Each number is 50 + 10 x the weight over its row's rms, rounded and kept within 0 to 99. Layers, rows and columns count from 0. The size before them is the row's rms in percent of the matrix's.

# layer 9 attention output (transposed), 64x96, rms 0.296, rows 15-31,46-63, columns 0-95
101:66 35 56 45 60 68 48 59 56 64 63 53 55 66 56 40 42 47 66 46 36 47 53 52 58 43 56 52 52 42 34 50 59 53 36 44 40 50 73 42 63 60 67 54 50 47 58 44 48 37 54 65 48 50 40 63 35 45 44 53 43 66 55 48 47 47 50 54 37 27 45 40 38 62 59 52 60 40 54 77 46 63 45 49 45 52 56 58 51 46 44 73 49 72 55 42
090:64 40 45 51 47 62 39 53 45 59 49 49 48 50 64 54 54 52 62 49 48 49 37 50 40 41 66 56 60 51 39 33 66 34 50 45 38 51 52 45 51 38 31 47 61 55 71 46 54 43 47 52 47 42 46 41 64 41 36 57 52 46 53 52 33 43 59 50 37 59 37 36 79 52 37 50 51 48 54 28 51 46 44 21 29 53 57 51 70 50 51 60 40 46 60 58
081:37 46 52 55 44 29 57 42 43 62 56 49 52 62 49 49 54 42 35 53 41 41 50 41 57 50 54 49 38 59 46 52 39 52 63 68 51 45 52 46 49 50 59 40 57 51 60 42 69 72 39 52 51 59 74 33 54 47 76 35 43 56 45 46 63 25 46 45 41 24 60 45 48 58 47 48 51 37 63 48 35 54 58 55 47 47 51 40 53 42 34 51 47 34 35 40
109:34 42 58 58 57 45 39 60 33 50 41 64 64 53 61 59 53 39 64 54 41 79 45 58 56 48 39 58 64 45 30 37 46 22 39 59 61 55 56 61 54 46 63 45 57 43 62 56 63 50 34 62 51 38 56 51 34 51 62 42 52 42 46 58 48 57 42 56 45 36 62 49 48 42 39 57 44 40 41 44 58 44 51 58 27 57 55 47 39 63 50 49 52 57 41 52
082:36 43 39 61 54 48 61 60 23 39 57 48 56 40 45 36 63 59 56 51 58 53 45 51 66 55 38 60 59 47 57 58 57 39 37 51 37 46 40 67 63 60 54 43 55 36 42 63 52 51 52 52 43 33 56 41 43 34 52 55 48 41 46 52 42 41 48 46 59 69 78 52 50 45 24 48 44 46 49 63 71 54 48 54 44 50 33 47 62 60 62 50 43 45 67 55
098:36 58 48 65 50 52 57 49 46 41 42 54 55 68 44 55 63 58 46 47 37 64 56 64 50 33 68 41 50 58 44 58 44 61 62 50 49 40 52 62 52 51 50 54 42 44 38 54 56 45 31 45 47 35 63 40 40 50 51 50 49 57 58 39 57 51 52 42 46 28 14 57 65 43 55 62 41 67 44 41 41 41 62 69 56 61 70 62 54 49 57 58 50 50 63 39
097:78 40 31 58 40 51 62 44 61 30 34 51 61 72 44 47 43 46 42 46 45 52 46 49 44 54 52 59 45 49 56 56 55 38 49 49 55 55 59 53 42 60 48 39 65 70 59 38 68 42 46 57 45 73 47 59 39 58 63 55 48 45 57 48 46 61 49 42 30 62 60 34 60 43 29 47 55 55 46 39 40 67 48 40 48 45 65 42 58 38 41 48 63 49 54 48
095:61 77 53 41 47 51 50 45 18 35 54 60 50 35 54 48 41 57 65 46 50 32 42 37 63 37 48 50 52 45 45 47 57 47 41 34 48 41 44 47 59 58 49 28 39 51 48 39 49 49 54 63 57 53 60 48 49 37 58 46 42 36 69 29 41 39 50 56 61 65 47 49 44 55 35 41 53 40 44 70 63 44 59 40 53 37 45 40 53 37 61 57 40 53 51 61
106:62 46 58 53 38 55 55 55 59 64 33 36 45 40 44 61 52 62 57 60 43 56 39 50 42 38 56 44 46 54 56 56 48 57 48 49 69 63 42 36 45 39 65 40 58 59 52 49 39 60 27 46 44 45 47 55 55 56 50 58 62 37 66 43 82 65 51 55 52 43 77 62 29 44 62 62 35 40 62 47 50 46 52 51 53 45 50 52 57 40 41 43 62 41 36 46
078:68 44 60 38 56 39 62 57 35 59 45 61 49 59 50 42 49 45 47 56 42 38 34 69 59 49 66 54 41 55 56 54 52 50 56 44 33 45 50 40 59 46 41 47 55 50 41 35 23 48 61 64 48 48 58 37 58 35 48 48 44 39 36 36 43 52 50 48 62 48 63 65 53 33 55 33 56 63 55 56 54 39 51 54 54 47 47 75 61 68 58 47 26 61 48 53
110:48 42 60 31 37 53 54 63 59 46 47 53 47 43 63 71 62 48 41 47 38 53 47 51 43 43 45 69 51 58 43 45 52 39 39 40 24 48 56 60 43 30 47 61 52 42 33 62 32 50 56 36 38 44 35 32 53 62 49 48 47 54 41 40 55 68 41 54 39 53 62 56 48 59 63 65 42 66 57 54 67 38 57 57 59 64 44 60 56 56 67 46 56 48 47 49
104:54 46 57 61 63 55 35 43 61 48 69 48 54 64 35 43 66 40 46 49 36 63 68 49 54 50 51 65 61 52 54 50 48 65 50 48 59 35 54 54 28 55 44 32 56 38 48 42 53 45 44 40 47 27 23 59 41 57 64 39 54 51 69 45 38 42 41 64 45 42 46 47 45 48 56 49 41 42 50 48 78 57 60 60 35 55 39 46 58 53 46 48 55 55 52 48
109:50 49 53 51 53 36 64 53 50 65 41 30 48 60 40 53 49 45 40 41 48 44 69 37 53 61 43 36 58 50 57 55 65 57 62 79 53 55 62 41 54 50 42 52 24 60 46 44 53 44 55 42 55 41 45 50 34 38 39 50 49 52 40 51 36 54 39 36 44 29 41 47 52 45 54 53 77 48 50 36 43 54 41 42 40 52 47 36 53 53 64 69 32 52 56 42
103:36 42 58 58 70 40 44 70 66 39 39 43 42 52 39 51 53 31 52 55 53 57 41 70 34 51 50 53 44 64 21 47 47 52 46 49 47 62 52 49 42 42 41 40 48 48 42 44 38 38 51 29 37 40 59 59 57 57 37 43 59 49 34 63 48 59 52 43 58 40 34 38 57 57 54 41 45 47 40 36 59 46 50 49 42 53 58 59 60 68 39 45 44 53 49 71
115:64 42 58 51 36 53 51 74 38 47 51 59 64 60 45 63 56 61 43 52 42 51 76 43 55 39 52 32 80 50 40 41 20 37 48 61 43 51 46 55 43 49 40 57 54 47 55 26 51 51 53 56 56 59 47 56 47 44 45 52 54 58 67 52 46 56 56 32 54 56 51 41 60 57 31 51 48 39 44 56 42 60 36 57 61 33 58 52 53 47 46 54 43 61 60 58
101:45 54 71 52 60 60 31 56 41 66 64 60 52 41 41 52 41 41 60 53 48 42 45 43 42 67 51 52 51 23 35 45 36 44 57 46 67 47 42 58 69 47 49 49 63 32 58 50 53 62 58 52 45 61 69 41 61 48 59 51 43 53 53 51 42 57 41 56 44 41 76 55 46 60 44 48 57 44 32 46 46 47 61 42 50 42 57 52 50 25 57 68 38 49 60 46
111:63 43 45 53 48 42 46 39 57 23 45 36 50 53 51 68 58 58 61 55 45 39 49 13 37 76 39 52 54 44 44 41 62 51 61 63 38 57 47 43 38 69 60 50 49 48 65 72 58 37 56 47 56 52 53 51 57 63 43 51 49 52 46 51 49 47 55 57 56 54 55 52 47 65 65 39 43 43 66 50 64 55 52 48 65 50 61 50 43 46 64 64 50 48 47 63
101:65 47 60 52 57 41 57 43 66 42 50 41 41 57 57 50 49 55 38 59 43 42 40 57 39 71 50 60 56 47 34 57 29 55 45 49 61 47 45 55 48 66 41 64 52 27 54 50 38 57 42 36 57 48 39 43 27 54 44 54 49 54 48 42 50 59 58 55 50 47 67 58 65 60 72 32 47 51 38 47 71 40 61 46 49 55 43 62 72 68 53 45 34 53 59 52
100:42 61 63 65 47 36 56 51 44 43 57 47 42 51 47 49 65 54 39 47 47 43 41 66 50 50 53 42 53 60 59 52 47 56 54 54 47 42 52 78 44 46 30 63 36 59 44 50 40 47 63 53 47 52 46 45 57 48 63 63 64 52 51 55 47 62 59 39 28 50 83 78 50 54 53 38 60 66 43 44 53 35 43 47 74 48 67 47 58 53 53 48 54 36 47 45
106:54 49 36 55 67 45 54 49 49 52 43 48 33 45 64 38 36 43 59 60 49 47 40 46 45 70 48 40 32 39 75 42 56 70 51 62 37 52 40 50 33 69 56 51 56 41 62 49 50 38 68 59 47 69 52 70 39 59 58 64 43 39 50 48 55 48 44 37 48 45 42 39 42 26 51 48 51 49 36 41 55 54 59 58 62 45 47 39 44 46 50 56 37 34 49 49
119:50 55 59 41 30 51 60 60 44 45 52 55 50 41 53 48 37 65 46 53 55 62 64 18 64 16 47 35 54 48 51 51 56 34 51 49 38 44 50 52 54 47 39 58 60 56 32 46 51 52 53 44 58 70 44 60 57 59 54 58 59 59 57 50 62 50 38 37 37 55 65 49 32 54 45 57 48 47 41 65 47 52 44 61 47 65 47 45 62 60 58 26 49 43 54 52
097:56 45 39 61 53 50 46 44 55 49 43 40 62 45 38 50 40 46 42 40 49 54 38 68 36 51 42 33 51 45 60 37 47 57 63 73 59 65 57 37 41 45 66 38 47 61 59 48 45 60 48 44 46 73 57 45 58 49 56 45 39 60 60 47 49 70 61 45 69 62 57 50 30 33 50 54 48 46 43 32 29 58 36 54 47 55 34 42 49 33 58 43 59 61 54 49
118:40 40 60 42 42 41 31 48 45 43 57 52 38 37 72 46 51 55 34 55 39 31 55 58 50 48 43 58 50 71 42 51 51 46 41 39 44 47 52 57 65 42 44 72 48 55 48 67 45 43 54 66 68 47 52 31 51 52 64 47 62 52 35 33 54 35 46 33 50 41 68 58 39 55 58 64 37 53 53 57 56 44 43 47 54 55 56 54 43 72 67 42 49 58 45 49
093:47 40 57 43 64 55 67 62 60 49 55 35 40 51 58 54 51 47 51 34 61 54 59 46 60 83 49 35 56 48 61 59 68 66 50 41 54 50 62 49 57 57 52 50 33 43 28 68 57 32 60 49 59 39 44 67 49 50 53 68 56 35 40 55 48 59 58 40 44 46 29 54 51 44 54 49 46 41 42 54 49 44 39 59 52 52 48 38 52 66 67 52 48 47 57 68
096:65 53 54 57 49 68 39 47 46 53 69 57 56 51 62 41 61 43 70 44 56 42 46 56 57 51 44 65 49 43 44 23 42 49 50 58 37 52 40 63 52 62 53 58 53 43 52 50 60 52 49 62 41 46 71 42 62 42 63 59 37 56 53 47 53 69 65 41 49 63 56 59 53 37 39 54 54 33 61 68 61 45 60 52 65 55 60 50 47 43 62 71 68 65 44 49
093:49 52 48 52 60 50 54 55 52 48 53 51 52 48 48 48 39 63 49 44 66 47 40 39 63 60 59 34 61 20 34 61 63 44 62 30 45 48 48 74 37 38 46 63 52 45 60 51 56 54 56 29 57 54 32 55 50 61 56 67 33 61 65 59 52 54 56 56 42 47 55 56 62 48 58 38 52 57 44 27 49 34 56 59 64 56 38 40 47 55 47 39 60 61 49 54
093:46 69 40 58 61 47 53 62 51 61 55 49 41 42 41 41 54 51 46 53 57 55 38 66 47 74 43 58 47 55 47 52 66 66 41 57 57 35 50 63 47 64 52 44 39 44 36 45 46 55 56 43 44 59 61 44 39 26 52 55 55 38 63 27 35 34 49 50 62 64 74 63 47 38 44 57 56 52 49 50 60 50 57 27 48 41 45 52 41 39 31 53 42 56 44 44
115:25 52 46 53 53 55 38 61 65 65 46 47 56 51 39 37 31 52 56 53 68 48 37 61 44 47 54 37 34 64 46 55 43 65 59 56 57 60 65 40 32 53 36 43 51 45 51 36 42 59 51 45 43 59 56 51 66 54 47 44 38 54 58 55 48 46 59 30 24 41 42 44 53 52 34 53 50 49 54 59 33 65 42 49 45 44 54 54 48 53 27 28 49 52 53 44
093:38 48 58 63 64 51 49 48 27 39 61 49 60 44 44 37 57 43 37 47 47 44 55 45 53 44 54 71 45 50 49 64 47 44 69 40 39 42 43 66 64 77 34 74 53 39 40 48 58 55 39 44 51 40 47 43 52 36 66 52 47 44 56 47 61 36 52 54 48 55 39 62 46 46 38 65 29 69 46 47 47 46 47 65 34 50 41 43 42 65 52 55 54 55 47 54
113:55 56 35 40 52 50 54 45 70 66 45 38 48 57 51 48 42 44 52 47 53 33 38 69 39 44 48 29 36 52 43 53 62 49 70 55 48 49 46 31 45 59 35 63 54 62 41 49 54 70 53 42 36 59 54 66 62 35 43 44 42 46 40 46 44 53 65 29 62 47 43 48 62 35 64 49 63 55 58 59 38 47 56 40 56 53 61 51 60 40 50 47 40 42 51 29
094:59 45 44 56 54 47 47 50 51 30 47 41 40 44 47 42 56 55 29 37 32 56 36 47 51 51 54 64 62 41 47 61 44 55 35 41 61 57 62 56 65 49 54 49 53 51 50 51 53 38 52 46 49 57 57 58 49 32 53 41 54 46 68 48 51 49 60 76 56 58 70 52 29 43 40 59 46 46 62 61 50 66 60 41 60 28 28 54 56 50 43 52 45 62 26 37
094:34 74 46 47 48 51 44 58 48 58 47 57 48 36 51 45 49 63 48 38 43 46 52 07 50 43 57 49 50 41 53 49 44 38 46 55 52 41 29 53 40 40 54 58 51 39 34 51 29 48 62 42 45 34 41 63 53 37 62 57 57 38 60 44 62 43 52 49 49 41 47 58 43 42 42 40 35 43 32 47 70 46 49 59 34 58 59 35 48 51 64 48 43 57 51 50
096:44 53 42 50 29 28 49 28 47 58 44 40 64 39 46 60 50 39 40 53 52 65 23 40 53 45 54 59 49 57 56 52 57 56 49 47 56 53 54 50 63 44 54 32 49 55 41 64 43 51 38 46 40 30 49 58 57 61 51 45 61 49 45 70 51 39 46 57 58 38 65 46 49 64 48 66 42 47 62 48 54 52 64 56 23 59 43 37 39 57 43 43 65 41 34 55
092:37 59 40 49 40 37 60 52 65 33 35 51 53 57 61 59 47 40 62 43 45 45 41 20 42 63 57 75 53 53 41 44 52 55 46 51 32 46 46 51 34 55 53 38 64 50 44 51 53 49 49 49 51 42 70 67 63 35 58 54 79 51 48 56 48 47 59 47 64 50 61 42 54 51 64 50 64 43 26 51 55 60 48 55 62 37 49 58 61 62 45 47 44 47 51 48
091:33 48 36 43 67 60 57 67 42 65 48 39 48 49 57 45 46 35 54 52 60 62 47 78 52 49 50 59 57 60 56 56 49 34 47 54 53 63 33 39 57 25 32 45 46 43 47 48 52 54 45 53 58 60 79 49 55 55 61 54 46 57 54 52 45 56 34 49 32 48 46 46 51 50 43 49 49 51 31 33 38 39 33 33 43 42 59 53 45 69 50 48 43 52 46 51
# layer 9 attention value, 32x96, rms 0.298, rows 15-31, columns 0-95
097:53 47 55 63 53 51 50 48 50 49 53 62 59 55 55 48 48 42 56 54 50 44 40 55 34 31 53 60 60 58 44 60 43 28 41 31 59 45 58 35 54 61 42 41 57 68 41 46 35 33 60 44 68 65 35 40 34 49 48 45 54 70 64 33 52 45 61 55 24 43 56 50 43 42 60 51 52 58 51 53 46 55 61 38 53 42 50 67 57 57 34 67 57 59 62 61
094:33 49 41 49 44 44 35 59 47 51 47 52 58 64 35 51 40 49 45 53 48 27 72 51 52 50 40 53 41 28 61 40 35 38 46 41 46 51 38 47 43 62 40 54 55 44 39 27 50 54 51 47 50 57 64 60 31 65 39 68 55 42 42 57 62 53 43 46 56 44 53 62 48 60 48 56 59 61 40 27 52 52 53 29 44 63 32 30 44 44 43 46 42 44 55 50
099:43 64 38 42 51 45 57 51 66 38 54 60 43 46 56 50 48 36 44 30 34 62 44 35 51 52 48 62 38 57 48 49 57 28 66 44 47 41 56 49 54 58 42 59 64 52 42 48 49 53 57 47 38 42 40 59 79 55 69 53 58 48 58 52 44 52 32 49 32 44 56 53 49 35 37 54 58 43 53 53 36 40 56 54 47 52 52 62 36 30 46 70 69 46 40 35
099:33 55 48 46 48 66 40 36 58 47 49 23 49 32 47 48 70 59 67 40 51 58 44 37 36 40 57 41 40 44 49 51 47 49 52 44 69 69 52 45 39 45 65 61 65 61 52 54 65 49 53 52 34 46 54 51 43 37 56 57 52 36 41 70 48 56 47 30 31 50 60 49 48 53 72 52 58 42 47 48 53 38 47 51 42 37 38 39 55 60 43 46 57 46 37 52
111:52 36 47 50 63 46 51 52 51 67 55 65 33 45 32 56 57 44 46 47 46 35 32 47 35 46 43 74 40 61 60 47 43 44 54 53 29 44 45 55 52 55 55 64 59 47 49 55 48 29 52 57 47 56 40 45 56 38 29 54 79 44 54 42 31 69 43 52 41 52 57 69 55 29 51 62 42 43 62 46 54 47 49 51 50 41 63 49 53 47 52 56 48 65 47 55
098:51 42 44 66 53 40 71 43 48 30 49 58 42 60 44 40 46 57 68 62 62 53 56 36 44 42 36 32 63 60 55 59 48 42 41 40 45 35 42 65 46 65 48 79 55 46 40 47 45 53 40 40 66 36 44 50 47 54 46 58 53 51 44 45 49 55 40 38 49 43 27 34 64 49 58 60 44 52 59 33 59 43 62 44 49 43 36 50 44 53 69 53 60 47 49 45
098:45 51 46 57 57 48 39 56 41 79 58 37 54 54 59 54 42 56 43 50 59 51 62 51 34 61 50 51 43 39 73 60 39 60 37 48 62 49 57 53 58 56 59 46 55 68 45 25 62 62 50 50 54 51 55 41 42 64 48 46 62 49 49 48 52 43 44 51 54 54 68 63 44 45 46 22 75 52 60 52 51 67 52 49 48 39 45 61 67 61 40 45 50 39 52 30
087:62 42 53 49 48 49 42 60 42 57 59 44 45 44 48 55 47 49 57 49 34 52 54 65 47 63 51 51 43 43 54 52 58 45 31 37 36 51 48 53 49 33 62 49 38 62 52 53 34 41 46 51 62 43 47 61 44 43 54 48 50 50 84 33 61 52 26 42 52 65 58 66 46 50 44 47 46 52 15 58 53 57 73 42 39 49 57 39 64 54 46 63 38 53 43 53
107:36 52 48 33 40 56 48 40 29 53 58 52 55 54 47 61 62 64 58 51 55 51 48 49 70 53 52 38 62 46 35 47 36 71 51 59 50 52 57 51 60 63 55 42 42 27 58 50 38 53 60 71 50 63 62 44 37 38 54 46 52 55 40 45 42 64 52 47 43 54 64 39 42 65 60 42 45 38 58 50 34 55 60 69 61 70 43 64 60 43 35 48 49 45 61 53
099:53 46 74 55 33 60 58 55 55 30 52 54 51 43 43 49 36 53 36 43 57 35 50 61 70 55 53 44 52 58 49 50 43 48 62 53 52 34 37 38 32 28 24 42 40 51 41 39 56 55 53 54 52 53 65 42 55 50 40 41 40 64 39 50 45 41 51 44 37 39 59 37 53 52 60 55 41 58 57 54 59 57 39 38 45 67 54 56 58 50 49 71 55 37 36 35
111:48 42 44 58 56 45 52 63 50 53 53 59 43 47 40 40 52 41 47 54 51 45 56 32 36 46 48 61 58 59 40 56 45 41 68 50 36 51 48 76 65 39 46 60 43 51 43 54 37 54 49 53 49 44 30 51 58 39 41 44 63 54 43 46 33 58 43 24 52 54 49 42 26 59 47 69 31 58 55 56 34 55 37 73 60 45 55 50 66 44 57 51 36 57 53 66
100:46 58 67 51 41 47 52 50 40 36 56 48 68 58 65 37 32 52 58 50 50 54 53 61 52 39 47 67 43 48 35 65 45 60 42 63 58 56 53 59 47 71 35 54 34 38 42 56 42 54 49 26 55 44 50 37 42 64 43 37 34 46 50 59 33 27 45 56 43 33 55 35 38 51 65 54 54 53 52 40 46 54 48 32 34 56 40 39 51 49 55 36 51 44 54 48
101:46 50 50 49 59 36 41 42 40 44 56 63 55 42 58 37 49 53 32 54 42 42 56 48 41 38 57 59 69 57 45 26 71 54 60 56 51 50 62 55 43 69 40 45 63 51 53 52 41 67 47 42 45 69 62 39 44 43 40 68 42 52 52 45 53 62 52 47 44 49 50 51 62 49 49 37 39 49 42 52 67 47 60 45 39 68 40 58 50 82 55 44 58 51 51 74
097:36 68 44 43 47 64 47 73 70 40 43 60 65 58 31 39 60 60 58 46 68 43 56 35 57 28 35 42 49 35 48 40 61 44 65 44 34 57 38 51 39 49 39 56 59 41 52 44 50 45 44 38 47 58 39 69 41 55 35 41 51 50 71 57 57 56 54 47 53 36 44 50 38 47 39 49 39 52 50 48 48 51 44 53 63 57 52 40 57 40 59 48 59 60 34 45
096:51 47 66 43 58 45 70 53 47 43 40 52 40 28 47 31 55 64 52 35 64 50 43 40 44 56 42 54 43 60 48 56 62 43 46 56 51 62 54 37 37 46 34 43 62 69 38 44 40 57 51 45 49 44 55 51 50 56 53 48 54 33 52 44 47 47 47 44 42 58 64 53 53 26 39 61 36 38 37 58 40 45 39 68 43 35 42 41 37 41 35 34 54 26 51 51
092:43 53 53 60 52 54 31 36 55 58 56 55 65 44 26 57 65 52 61 41 52 52 38 46 39 57 52 65 40 46 51 51 39 52 36 39 38 50 45 33 46 53 47 41 80 58 52 67 45 58 49 47 59 42 51 55 51 56 71 66 45 34 68 44 61 46 45 61 61 45 60 50 37 70 54 48 60 47 21 39 48 57 39 51 56 55 60 50 55 46 56 63 48 52 54 45
091:47 51 63 67 39 36 44 63 53 56 40 36 51 36 49 69 52 55 55 63 40 51 64 49 48 62 50 31 34 43 45 36 45 49 58 66 32 59 56 40 47 53 58 44 59 47 44 69 49 44 69 48 64 67 59 50 59 69 61 46 37 59 33 53 51 53 46 50 53 56 53 59 50 43 49 52 42 33 59 47 58 50 51 35 63 44 40 46 58 43 47 64 27 56 63 64
# layer 9 MLP up, 384x96, rms 0.241, rows 0-10, columns 0-95
099:41 36 51 63 51 46 50 30 61 56 55 33 32 31 64 31 56 51 64 28 60 39 49 40 49 58 55 48 60 39 48 57 59 53 36 43 55 56 48 33 51 52 38 56 42 40 56 44 38 50 46 44 45 65 47 59 40 42 69 44 52 55 41 55 53 49 30 52 48 37 46 51 53 61 44 83 36 44 60 31 49 56 48 42 61 52 42 49 59 55 49 61 59 51 59 54
095:54 60 59 52 46 61 48 44 48 68 59 49 69 60 54 50 52 50 45 63 40 28 46 38 50 51 50 61 53 48 48 32 43 49 46 54 49 49 40 49 45 51 31 53 65 59 68 36 48 33 56 55 49 49 56 62 38 46 58 54 63 46 51 65 51 47 41 43 40 45 68 77 35 53 68 49 55 47 54 48 50 57 38 47 42 30 52 42 40 54 43 53 83 46 51 70
106:53 47 61 43 33 51 41 48 46 52 58 55 57 50 53 44 61 49 50 68 56 68 76 50 25 51 37 58 30 70 25 52 60 50 54 45 52 47 39 51 50 45 38 58 50 67 71 50 48 54 42 44 49 53 46 49 45 46 60 48 46 41 72 33 57 46 49 38 57 54 72 65 37 49 53 48 44 61 46 65 49 57 44 37 71 54 57 51 51 62 42 45 49 58 50 55
083:56 34 65 47 46 46 26 44 66 51 51 51 51 52 62 43 51 37 30 44 61 56 64 53 60 49 41 57 54 45 56 51 43 29 49 47 53 65 48 56 54 54 52 61 46 54 37 39 76 49 59 36 58 54 60 51 40 52 54 39 50 58 53 54 55 50 39 37 46 25 49 51 56 43 73 61 63 40 59 56 49 58 67 37 45 49 54 37 35 62 27 44 56 37 49 52
105:69 53 48 43 49 53 54 51 55 41 43 39 56 41 33 49 49 65 40 28 66 44 41 46 35 41 37 53 40 52 37 33 15 39 34 52 36 47 41 54 55 39 57 50 52 39 38 47 41 50 56 48 39 50 53 56 46 46 53 38 56 58 57 55 47 39 60 44 77 54 55 63 52 42 43 47 37 34 49 60 43 54 49 33 61 36 50 43 43 69 35 53 49 52 53 44
099:60 45 36 71 42 56 44 34 51 52 53 47 75 66 60 57 58 54 45 55 55 39 72 54 45 37 46 57 56 52 45 55 55 53 45 51 39 44 43 43 42 39 53 56 63 93 48 45 48 42 49 48 58 40 39 60 50 47 52 38 56 65 53 40 55 57 58 42 47 55 51 47 49 50 48 35 60 53 34 54 71 64 40 46 55 51 38 63 37 58 56 40 54 64 36 46
095:67 43 45 61 51 42 64 51 52 66 47 40 47 58 39 60 50 51 30 51 39 50 47 48 61 28 43 64 53 51 42 47 32 40 60 52 55 48 51 56 66 44 37 55 44 42 49 54 36 43 36 36 51 36 48 54 52 47 50 41 23 53 35 51 56 39 53 51 52 44 40 32 50 51 56 48 49 56 65 67 37 44 55 52 37 24 45 59 47 39 62 54 44 59 22 46
105:49 57 52 57 62 62 50 52 47 35 47 61 70 52 42 70 55 42 38 65 53 49 50 57 38 48 48 58 55 45 40 37 49 69 49 51 35 52 45 59 66 38 46 70 64 40 63 42 36 47 44 56 34 45 49 50 58 40 42 62 78 64 42 51 61 70 54 58 50 59 63 46 38 55 43 55 54 47 48 50 53 47 30 66 49 45 41 52 48 44 37 67 36 59 34 51
088:35 45 46 60 47 54 51 42 58 56 56 29 46 37 50 57 54 60 39 60 57 68 65 47 42 52 64 46 65 69 71 29 37 42 51 46 48 55 58 57 54 47 53 60 41 79 47 25 57 56 60 51 43 39 53 61 59 56 49 48 37 42 51 41 44 45 54 43 51 71 50 45 42 34 38 62 52 55 60 65 60 52 56 63 64 44 55 43 48 36 58 42 44 53 53 61
111:42 37 41 44 53 52 37 38 45 50 57 43 43 46 44 53 51 55 44 38 74 68 63 51 51 35 50 44 49 59 45 52 36 49 54 37 47 53 40 40 61 49 37 63 57 54 59 48 39 61 53 43 42 52 46 66 27 77 45 44 44 57 50 54 60 56 39 47 49 61 62 44 40 62 58 61 38 52 63 53 66 43 45 54 55 41 52 44 31 53 29 67 35 52 36 29
096:53 57 41 41 39 41 59 52 67 39 56 36 42 57 39 44 40 44 39 59 51 34 50 41 29 47 50 62 41 44 49 51 41 56 32 33 61 46 53 59 58 50 48 58 58 65 45 55 39 56 48 52 56 46 67 56 32 56 61 50 44 48 14 62 29 42 47 51 35 66 56 53 40 37 58 53 42 46 57 57 42 45 32 38 47 54 52 53 50 38 51 52 67 43 34 42
# layer 9 MLP down (transposed), 384x96, rms 0.325, rows 0-9, columns 0-95
095:55 51 38 41 39 42 33 39 59 49 57 43 45 39 62 42 28 64 42 48 50 48 44 47 31 53 44 36 61 58 63 65 42 63 47 62 47 48 46 35 45 32 53 61 53 50 41 56 35 42 57 59 51 49 46 43 49 39 51 40 27 47 52 57 47 28 51 70 56 70 48 68 36 55 57 64 42 46 61 58 50 56 52 39 65 47 57 49 48 38 59 61 48 68 65 58
100:38 62 36 44 57 54 30 52 60 50 40 44 49 43 56 56 57 45 37 40 56 51 42 42 33 61 40 63 59 59 58 53 42 48 49 44 31 57 51 57 66 61 52 31 40 55 43 51 29 44 55 61 44 40 44 67 50 50 38 62 72 58 40 30 49 37 29 52 37 56 56 59 56 54 42 66 47 50 64 48 64 51 36 69 48 59 51 56 39 55 62 63 45 46 57 52
097:34 70 62 38 49 51 47 68 32 53 56 29 54 50 42 57 59 40 55 42 54 38 54 50 46 41 53 37 41 34 47 50 62 38 65 43 49 56 52 57 48 42 48 41 48 38 67 56 59 60 62 42 57 53 42 34 46 52 53 44 48 50 43 64 55 70 28 60 39 32 77 46 58 42 43 49 60 43 49 33 50 55 46 39 63 48 47 68 47 57 38 42 42 42 42 45
086:53 54 34 57 41 51 46 44 32 39 50 66 49 34 57 52 45 42 56 68 49 50 43 58 49 49 50 67 73 56 39 67 38 56 39 58 53 51 54 56 48 51 57 42 45 35 61 59 48 38 76 30 50 49 41 49 42 50 56 52 37 58 32 61 57 48 54 24 33 64 54 43 25 48 51 36 59 51 56 67 38 57 49 59 43 45 57 45 47 50 43 52 50 47 61 56
099:46 39 47 37 46 54 51 54 30 58 47 46 55 45 59 43 55 39 42 36 51 51 47 38 38 32 32 48 71 49 56 32 52 54 48 46 49 46 36 47 42 44 60 50 74 57 40 40 66 63 71 68 69 41 47 64 60 48 53 49 60 53 49 31 42 54 46 57 49 46 38 59 51 57 42 54 42 43 65 51 50 54 63 55 55 47 36 41 44 66 47 32 62 69 46 64
096:65 53 55 52 61 57 30 52 45 46 49 48 54 49 57 46 28 52 65 35 53 65 74 29 46 36 43 42 56 59 52 45 50 46 71 44 62 69 59 63 53 52 36 55 46 39 49 55 67 45 39 54 53 54 56 63 55 56 36 57 37 45 52 51 42 46 56 58 61 51 77 48 39 52 37 46 55 46 52 50 38 34 45 47 55 66 53 62 56 52 55 45 42 23 51 49
090:26 66 36 30 42 33 60 53 45 59 30 47 50 43 40 31 56 63 49 48 53 63 36 47 45 66 55 52 34 38 52 54 51 68 54 49 45 65 43 68 61 66 62 43 52 47 44 54 56 33 39 51 70 49 45 41 43 45 55 52 56 49 50 65 37 46 48 47 48 54 56 48 42 44 62 38 61 48 57 59 38 44 46 54 64 62 61 62 46 48 65 52 63 45 67 45
098:68 49 44 41 63 61 56 47 52 66 56 66 60 50 43 33 51 54 44 36 55 43 68 37 43 44 57 52 45 55 51 66 54 47 74 46 39 64 58 60 42 64 36 35 62 54 55 21 62 41 52 44 57 48 38 53 40 42 42 50 56 53 39 46 53 41 60 62 49 41 55 47 60 39 44 46 55 58 65 52 35 52 43 64 38 50 66 66 63 42 67 53 64 48 53 52
095:55 58 59 53 53 37 62 50 51 50 49 56 56 53 45 29 51 54 63 51 41 63 52 42 53 38 36 49 59 65 31 77 61 50 49 68 52 53 59 50 46 52 49 20 46 53 55 46 62 48 51 56 59 66 38 48 49 52 53 53 44 57 31 61 71 61 50 44 63 52 32 54 50 48 45 55 42 66 51 27 43 41 60 53 51 39 73 55 42 56 36 54 45 49 61 57
090:60 59 48 47 52 42 48 61 47 38 47 50 47 49 51 41 61 50 64 57 35 53 34 65 37 49 54 41 49 51 45 54 60 64 64 44 45 57 61 51 58 34 70 60 35 47 35 51 52 47 60 45 50 48 52 46 74 55 45 50 46 53 45 57 32 51 45 48 69 29 87 50 54 42 40 65 47 55 51 46 41 63 41 39 63 36 44 68 54 54 49 53 66 46 39 52